Weights of a small GPT-style language model, trained from scratch on English Wikipedia: width 192, an embedding shortcut.
Each number is 500 + 25 x the weight over its row's rms, rounded and kept within 0 to 999. Layers, rows and columns count from 0. Numbers have three digits each. The size before them is the row's rms in percent of the matrix's.

# layer 2 MLP down (transposed), 768x192, rms 0.0905, rows 9-42, columns 96-191
095:461452509524480506522517498481485543486539495487468544533529467460511549500489492535531557502482542494527473508487496507485526472549476470533480501516479482482506529459456517477522462478470471510462533490496477568497491471529516488474494530521477546527475498478493482543489527512518529513
098:486497511489457525477518504534455506514496534483501552521515555481521482491450530515475520489484504509551491479528489482518527526521560517507495464479490523484500518477491481492462494573486498472509514497531552524525491472499444523492499493499540473509468524518449516537540518509528477526
096:459486492515473502528493486508453573546458524497494527500513512525530499507447473478525514524539505457472532469522534528497500498486473466511487553542474507475513472476498509498491478481518493503468534490519525494482495510509474467504505517456535494525507498492492512460489504510552508501
095:466513558470538531470500529468477528469506505481505524523503501494477556484515510505521525512485494462492502465470506485451519490516520464510506456529514503447494534456488486528469491504496526494501469477468505512502470516497524491532483477506484514502504471514518489447468520465462490505
101:518479475438526504497515463505514434526484485480482468503543495525492526496469497528499486516474479506437518484511469495521481529515514487489536518471504484496507488473496486533465467498514490477454522466482480528500506516494509499501501499490532526471503496513552508514466461498474458511
091:494496480452492526476510474508502518512549523493496442477530555510475500496480497506509502514481485482443532455539499476501518509504503507492516442498472496503512490477490531522483463514487486498459477493527489507499530525486478467509425577508493523497478521497462535526485501532502534458
096:476510533514531511508540476464493480548506504479493488469518471536487460477496533468527482522530483498534541483517499466488493479503486495461501528552482482440489472479515448524506471513501468522517519500498519545521505488522519490522498525508499512569507509484479478503518483542472534466
095:515510497527505498480512516476486530441565474437488518479519487497446524526471510509492510474500555517495486484510508510477505476510492513506456506507493491508504517497489466540447503519502484509559513504509449497525477485454486496491514519551501489465487482510520513515461541526462495492
118:509485557509503477487521548527508522521504463504491525500436500490497460503518510525463504529490495476461454488517518482530518456468509509464498507498530499506520543493490499512459471497528522536462458528528498492505452536535501549504532500506487487506519515477499475507519509520515493481
088:509509484594477514463513473500507477522492500536486490515526481483518483502561514508473469490489478515520562491495490472473493512508470501454535481506544471490497513474523469482530516485506519529542521478504485449532467491524525512505535464516516529445518498516511542500466518483458515488
100:505503526508491494497519456526462497480453494466438493511512488482538523487499558457500525502562503468505551485484489483528480487520501514493482533476487531434508482514473520494491506462546491544489526495472479520508531465516481445498462514514511478522492493485491522521540506503450479527
114:503537450493523504481511527483476504505510507489504531433486472477517497494527461504510503464495484498484469499500537517519448480529530472452499493488499491500489495500516489491504487557534506494461490434484465468472499505507517483490490504516524494519533537532438493498514508441492444487
101:490489454518488506525491516493460515499486508498464490503502504470479481504518509495488520500483533509521513498469502519492478517533528533491481530505446495474512479479514487507473495498462496527547563455496486504443490522479472500534518543496510512468455543508523522504485540512516502502
102:494545512500506499513502490496501493477459548546519498506508474495549500494519505469457467508499504527515506511481478522539497562471488519501542549509519495486514500500510478496464472492443484478429520490511490532514493481503503469505498505501537522521477466467528507491490482495482501525
097:494522499466491482502527493491532519494509510546508515491519481490500449466497488530519490527481498475490503471481501490432468494484466523496516478514517528545483493530527514499543499522514562487513515522458508481506496496486485505521492505514513509485477519433496536462484499503513494497
102:499498490560494436468485548512520520517516466507498509502494546478504481515518469521472526469481476541545531468519470500558486479501517519469515517511521488530515521454491524534532531525508465538482505501516512498500560478516523443481510527513505497484531489533487523496450533518484556499
106:517515480499467486531484475480570462478500476480503488527501517470505508502488560472495481456522468482497498510528535498484510440526499515510516506503497496516514486494481503457486501500499512499430458490509554539481531514519559539513481482476476476515490482497521476489510537538459469506
089:453473482482531487460509491508531463494505511489462484502504478496503475472506480508440457541527489526487516504463478503478524507502502530547500501457477522477480495468452515541481468524499492511495492509499500499487507480498496491462515488498522510460478498495510544521493435481495523544
080:533506501472493452516519478534506488491498503530502484525501481471487559487526507485468510502513498559469490535544504549475491525478516522471499531544537526517444496527491469503513519516520485498480532509513497485463534499456455497480485477461484485492511484502474533508444481473504533541
099:525536507521503502521480537522526498485517504431477489481505480503489538495498500492511502457471537519459481544529554525495498525539481512496509479523521492532494497504502477441529492467525486517455469534508523495481467499505491498501567513474495521537481540502454462477500482491485482492
099:523503509533519511491527518500455527565537508476490543479572493520470456524456488499515495493531457515508486534507503467495497495480454490465498492517516474526485550530491523539466504520426501515511511513468501536473491484531492462493468490449503496487473477487503516493531511515523493521
099:488524497482511512473453514484540515477497509505501463520550548483522492507552510506494471486514488441471512512510488503524509444469512482528548470509504515507515554449502525483499552500510486520519479536474520504530489485493484493539505507507533526498469512519496526451456491463485508492
094:553516445506519505473458431490499481552453486514479539485514528534500508485522501451525502528484445497522500495497463493514516503498486512470540558510499485514544489457484529501469511530481528511516514516517549478508524446526478515437501527474496506489503500502484457489480449532490494501
087:497543512456477488482515518492434491482517500544487514505516514487506507493499508523508495514534490480463541492504496496471538560502534506491471474515473516493512556522494535530554501521502474551475484538489503487500518519509496486496511503457518485518477517442500500539503462532504499519
094:529461550505503524519480480454464516517483499471521480505498500482431507456525449533486530544491489501510461528538496503438474512476479500531455480485507539486524511487523500486493470512528478562552499509462490546495519506530549472500446531505525502497464501450491487516525480528510488484
095:530503485507477534496537479510474488537447518516498511495530488495529480484479504508498486488508487478477462503501506548492533473516493527464534507491490517509477544500484516542501476495468451535493497484486482532544476527493511488506455453431496510502521507527513510458472489515491510527
098:487493448507467495524516498503482526491486495481470515482505466533549485508485506461493482534481507498486491474505533492480531503511514482547466487505471472488456551478535476463484496488495509484533535498491526461497495486471506472506489489517518525451526498501529493539489532464480480507
097:499471493524507473504488523509529496530517531541531457451451467541491439489520535500528507524538537469511509451517513506527556498487453473532531501450501496515508521479494469455515512517512461495528525502514485485523478461486524466494453500504498512490474488506520536476500470540553483511
102:494494496506529509514524501485511479528476474481499522525489500507545491503503556535533486465495432520525542478517492488484514502471481491510470457515483499508507522469499510458490504470506463512505511538488461472499501476545514486485510508547483507471485489470494483509482425477488476505
097:516496471473517528482518490499492486468508507485504488509503503504518524504506494518478434486497503446512471507504463492521462515545535524532478509525506476494495536506473506499518466512500520478524514471499458461485496493513513467524461493519482486541490500521482447515491509532527546482
099:519445481499504509473508527489531498523518490494476513510455548490492476512445508494472510491501530453504524464479519502465444496521514516473518470463551477522464488502520488538506539478524450485476517500512482500551476524509505487522479488479537494535480530473488453496504511498501514487
116:509539509494504495503495480480485458485514548498515491493486487485527506508477520493481481518535553486467554511525484492557509521483485501454524450501500490506511536516453525490526538503489514496485552501504504507473548463512492475482487527504495493491514463496516518496521452444473472500
106:485496513505529513520500502471486471470463514529517519471482534453497513467534493504509454441525488483425480456474502486541501492549494541480481474512511443469554493509496510485518536520519496491467502506484486485488478503507526564479505508490491483467470528505480523534490494511455486531
104:519499486544530501510494446478482490513481477507487537498483487452499531503490503526490515500472477455473496492489539445444520431543510496520475521501541526492517480481497488522521477508492500473510426493494519490506469466536471535518499442534556523509482527489469527534479534492456522476
# layer 2 MLP up, 768x192, rms 0.192, rows 10-43, columns 96-191
091:481496507486523504482498510503511500508485510468525527469463470519491521500522460513442558490468528485461507504508475485457506493509511515464525523451539536511495483502486459462510536433509518491559469482533490490478533465486488505511498493516532486490494469522505486507498494505541541463
110:508499517466486549497501484500548535474511492521491522488519539540501496527496485444519466502472460501514502523501475483449532509502492457479527499511510506552523524517501517510521470497533506498522524558456506522532523478511537502460518509508515508532491454486517456521492502542544481480
121:473548507482501539454534554541467526499506507494486526500536463486485481520521538521506487477478505504503491463502531507478473497493542502470475485525515498473492531497502511489518475519476517461536530442477509501534476515548517485493441529544430502458503500496500545499462492474497465499
096:526496509510467505466531486527524487525437498498532454516528508555494505509527518487527488473504507448479454539468518545488527517496508518465549504489450483510512495515503492520453502519484550454542528486486485424530486528510485497477505483504523498513498466516501501535504479496482481463
097:479532505488522502493483464511494532500471540498459461464510450522503496523505545514522455496503446517493495450488505527474532530490510481568485495485480547458507513483482466505504530509537467513518435476492487506525514525442489532480488512554497494481490497507504477502494520478477488483
095:512551503481499522522527482490515521481485479518462525482514521510523470512496516431537502531500474506512469522514487455514562558501498499470487516487477462477543484507490533462507473527557527487537544492473493488484552501549439525481485521483508488484469515478480497493508497467505501489
093:494447516525527528493500524499467486538498593475507534545525475520564497513501527475528529462460495534489490534455484486514526521489538507506485469513541505513457483501506496459513493527461531496479511494484518502513498474507523521447459527509486446506468496482520519484479546477531481504
116:555483527499503441529529525458465511509525531522468526464486477512473511497495512539484484559479489487442432482546559464536474518470518493477508507534495537549513506515468505494496515449524509488459448482495506524498468491513513467491464479491477502523477523519493473484504476522514493514
106:484502496518488478464499480498521522533521472505505496493501472474499500463495519525515514480511562505479463521515530495448479510482524530508524499550506510507464520508557508512533529512481493503547476503487505545458509500449497494501570518457459504510523518484493534520513555510521494507
099:500556474495493520492495491502512485505471509490458478507506504497515555541562519518465524494496491482478489504478502472539514488510526519475474485491481512508507477514490557493501485499486473489550490454507442446502508544562500518516505492544533495486487478459523508507505457497539440528
097:489469506480476528544468489531533495517436484528496508553488501527507498519506503481467494527508512459517514495525480519470512526504529517529489500498496535491523524533510521505494539434488509491518497531556489529546494478480472515523499515456526495491459471494489490549501479549525508509
104:499496512492492532504510558476496481491481454509434495517507527479519476517495522481488489485469493481515523494483504480525463493464468494538510450516488521536527533455498497546506495485491505490474511534481479507514496472495517520453516491499463490470505480485535504551500466515494524529
095:504492478472507535491497527446483502451489482519493470496509517532463524502518490474513505474512498468496488483506491469476500494531478504530500504514505510477567472536496535492488499474567489535534515470456546495523526552516493517491509556507541509488475466515487471515466516540506535476
093:535487478472520488463498486521483446510539499470485523497467535458508495516464544515539475504485526509524507516506512507511548480483541533484480467495544497488515550519494491498473498478486480531486463490516486501481482503467521546494514466509507484513470496522508517474468524503515513471
117:513519513480477519456512522518545474524475469503534484502503509546535486536480550502491471476456489542531512520532513530497479495483487495522471532518478468535528455487537464491541508502501542521466544517494492491483532491468509458501462500552506464483535550503499522486490491534511511494
099:428453538465488508478492514468539513487454559503480469506522506529501475493555469478519502522506505463494548507476470496527478484504490488492499490514541466471489496529473496527523546487455466484547526517478528536511478510510477539497494506494501519498495497466469523452480552503484544487
080:518523504525460498486475508505526465515529522504520502472507480489487516528505498504521485522444468472472509536498453472510503516439474527532492451504490521485481509489505501480495498496499472482460503528535495520520481497509485538507484472499482480503546510501471455489472561493495550463
094:504460498489482469505512500483498531507509497470535492466519526539554488480532500549531492505484485494513538512523501515560454489497566536511488501498507520517476558499540506511490508492470477537465483485533489544522490495465485485535525499490492485478498470469453490502501502485522511528
100:471463489493484485515516508481534479504488493529477456487518520471443491523501461471550485508550481476531518455532509492524518502514460507514499537477511487482547533512445502518522461525486487483490495527493462505540533539495514493495460513464518464489477502430530507510513490535487499490
103:472504501521516494531487513492527503556544495494482495485483514486451523503463519499513507505501517540502536491559532484473532490497525465519498509483566504488511541483508478467503573482440476490529497499477528513491526498503490524470502514484493501474481472496522484497535538519508447482
097:451550498465497485468453474508502499481497489483479505514518500460503539502506488503490528475516482508511532521455513497454493470486503510527460459507515486521521512506509508452509491457518478502511502530489524532512472510504489511520517532500522547495440489465507520550483514450474487508
091:480511547507480484499547507520454511513496503512507504532522469517492551482501470485488526530437473461484469527492516482462539523576515442484519469487484513506536446482545493482525468480522514475533480489489490511482522504503487483553521504502516474527431473511481524519491503522440522448
099:470508524457474510501508488522487529480496461504506506490518526511497533495490511494503527485501548470479501513502535475465531487507543508559486486506487485488528487526504469492522495453506542533523533488512513511467475464520459511529518468480531546497451516529532477494512485505528505489
097:494478468474501509531506507542483510486484507540475528485508472501505511510509513521457440505479460439483508555478489479467514524526517554560487493488511517490520542465511516472505509468470479493459535519500516481526498500444480528470528480527466483481532456500480492514448465471498489463
103:506445475490506496494504455448493479529501518511539505510497478495475506510530443485492493520482540467507447485536516484513526506481434481536479550493506504468535505506508512510498457495472513477480498515457507487549498498537482495493492458495561449513504505508567500528456516512513498533
094:496518540504474502488533466526503478497490479531520510524492493521496520503475489481472465498480512484473520521551532514492497485512489511563496495477446461476480487548514517514508540554524484514541491537526468499532453479513490517469543520516487518461467501475520481554545501480491521458
114:467460506480533495537483525525522507549505508537504487509458490505546482490502489474495477492507497467529490485504477490509556487516487440511530515494457512499528561498497459465495514541557445493478462505520451484499478506438487526474527474457524550476521492490572534481462495504519463512
097:509484489470447516444534508530497514498487529486543537498507478501490468491483429490476519486502488447486488502489496488531486488476458454509533487482530511494545500532506506522519513510499532504488542462501555539488461485534501495536532496495530490471500512534493532475490505523476508524
095:519451534522483512476487503493545470484518535499489549459479525477481535488502498489527506468543500506510485493517504511512473512531500476460503531466495505501562516536487480505509464565526495509511486575492525485511461472510538518495509466519484526517500479446525505489520499481488483506
101:525533440463511527496490552505555492537476503514512485509485529497464514514523559526501489502468496462489482519520487483509476474535566483536468507482544518496489488489497511526492512474532506492483505461543502512515553534479515495530517492494493490497533520510530474504524436542475487515
116:491502524493553531499511480537520499472515493540490498493485536527470493500488467482484492487485488499508529507529503495508498504526470515510494464465506464517532530501426525421547476519542496492448455499555478487530529484475525468472502496502523475514528498501480471489511501488470475457
096:523503486482503473547508541502498551523520491477516453470518489510533520542488496535505490495482468492548504532509484564501515535490512484484486492482483542525467464500467493481523452497501462503523508490510515511516506475516525494531549496482473488437500481510541479504506457510515487491
098:457439535521515516493491578479501494497475488511490450508557491523507471506540495455487511514490534531487509530457505508547483514533477475521544456476536477485502511487485512508511507514427529506536455505456538529529519501490509508534513550470516476487533548491504484499482509513533468503
091:481495487452478543470482490482468499495492534539556523486561499503517524491487461487443480491484511541545489503457455509524493484513505442478472506492460524499542537517470530503502511498506494516525495513535508464469479480499438492491523502516461456525490506521520542494515524502516526492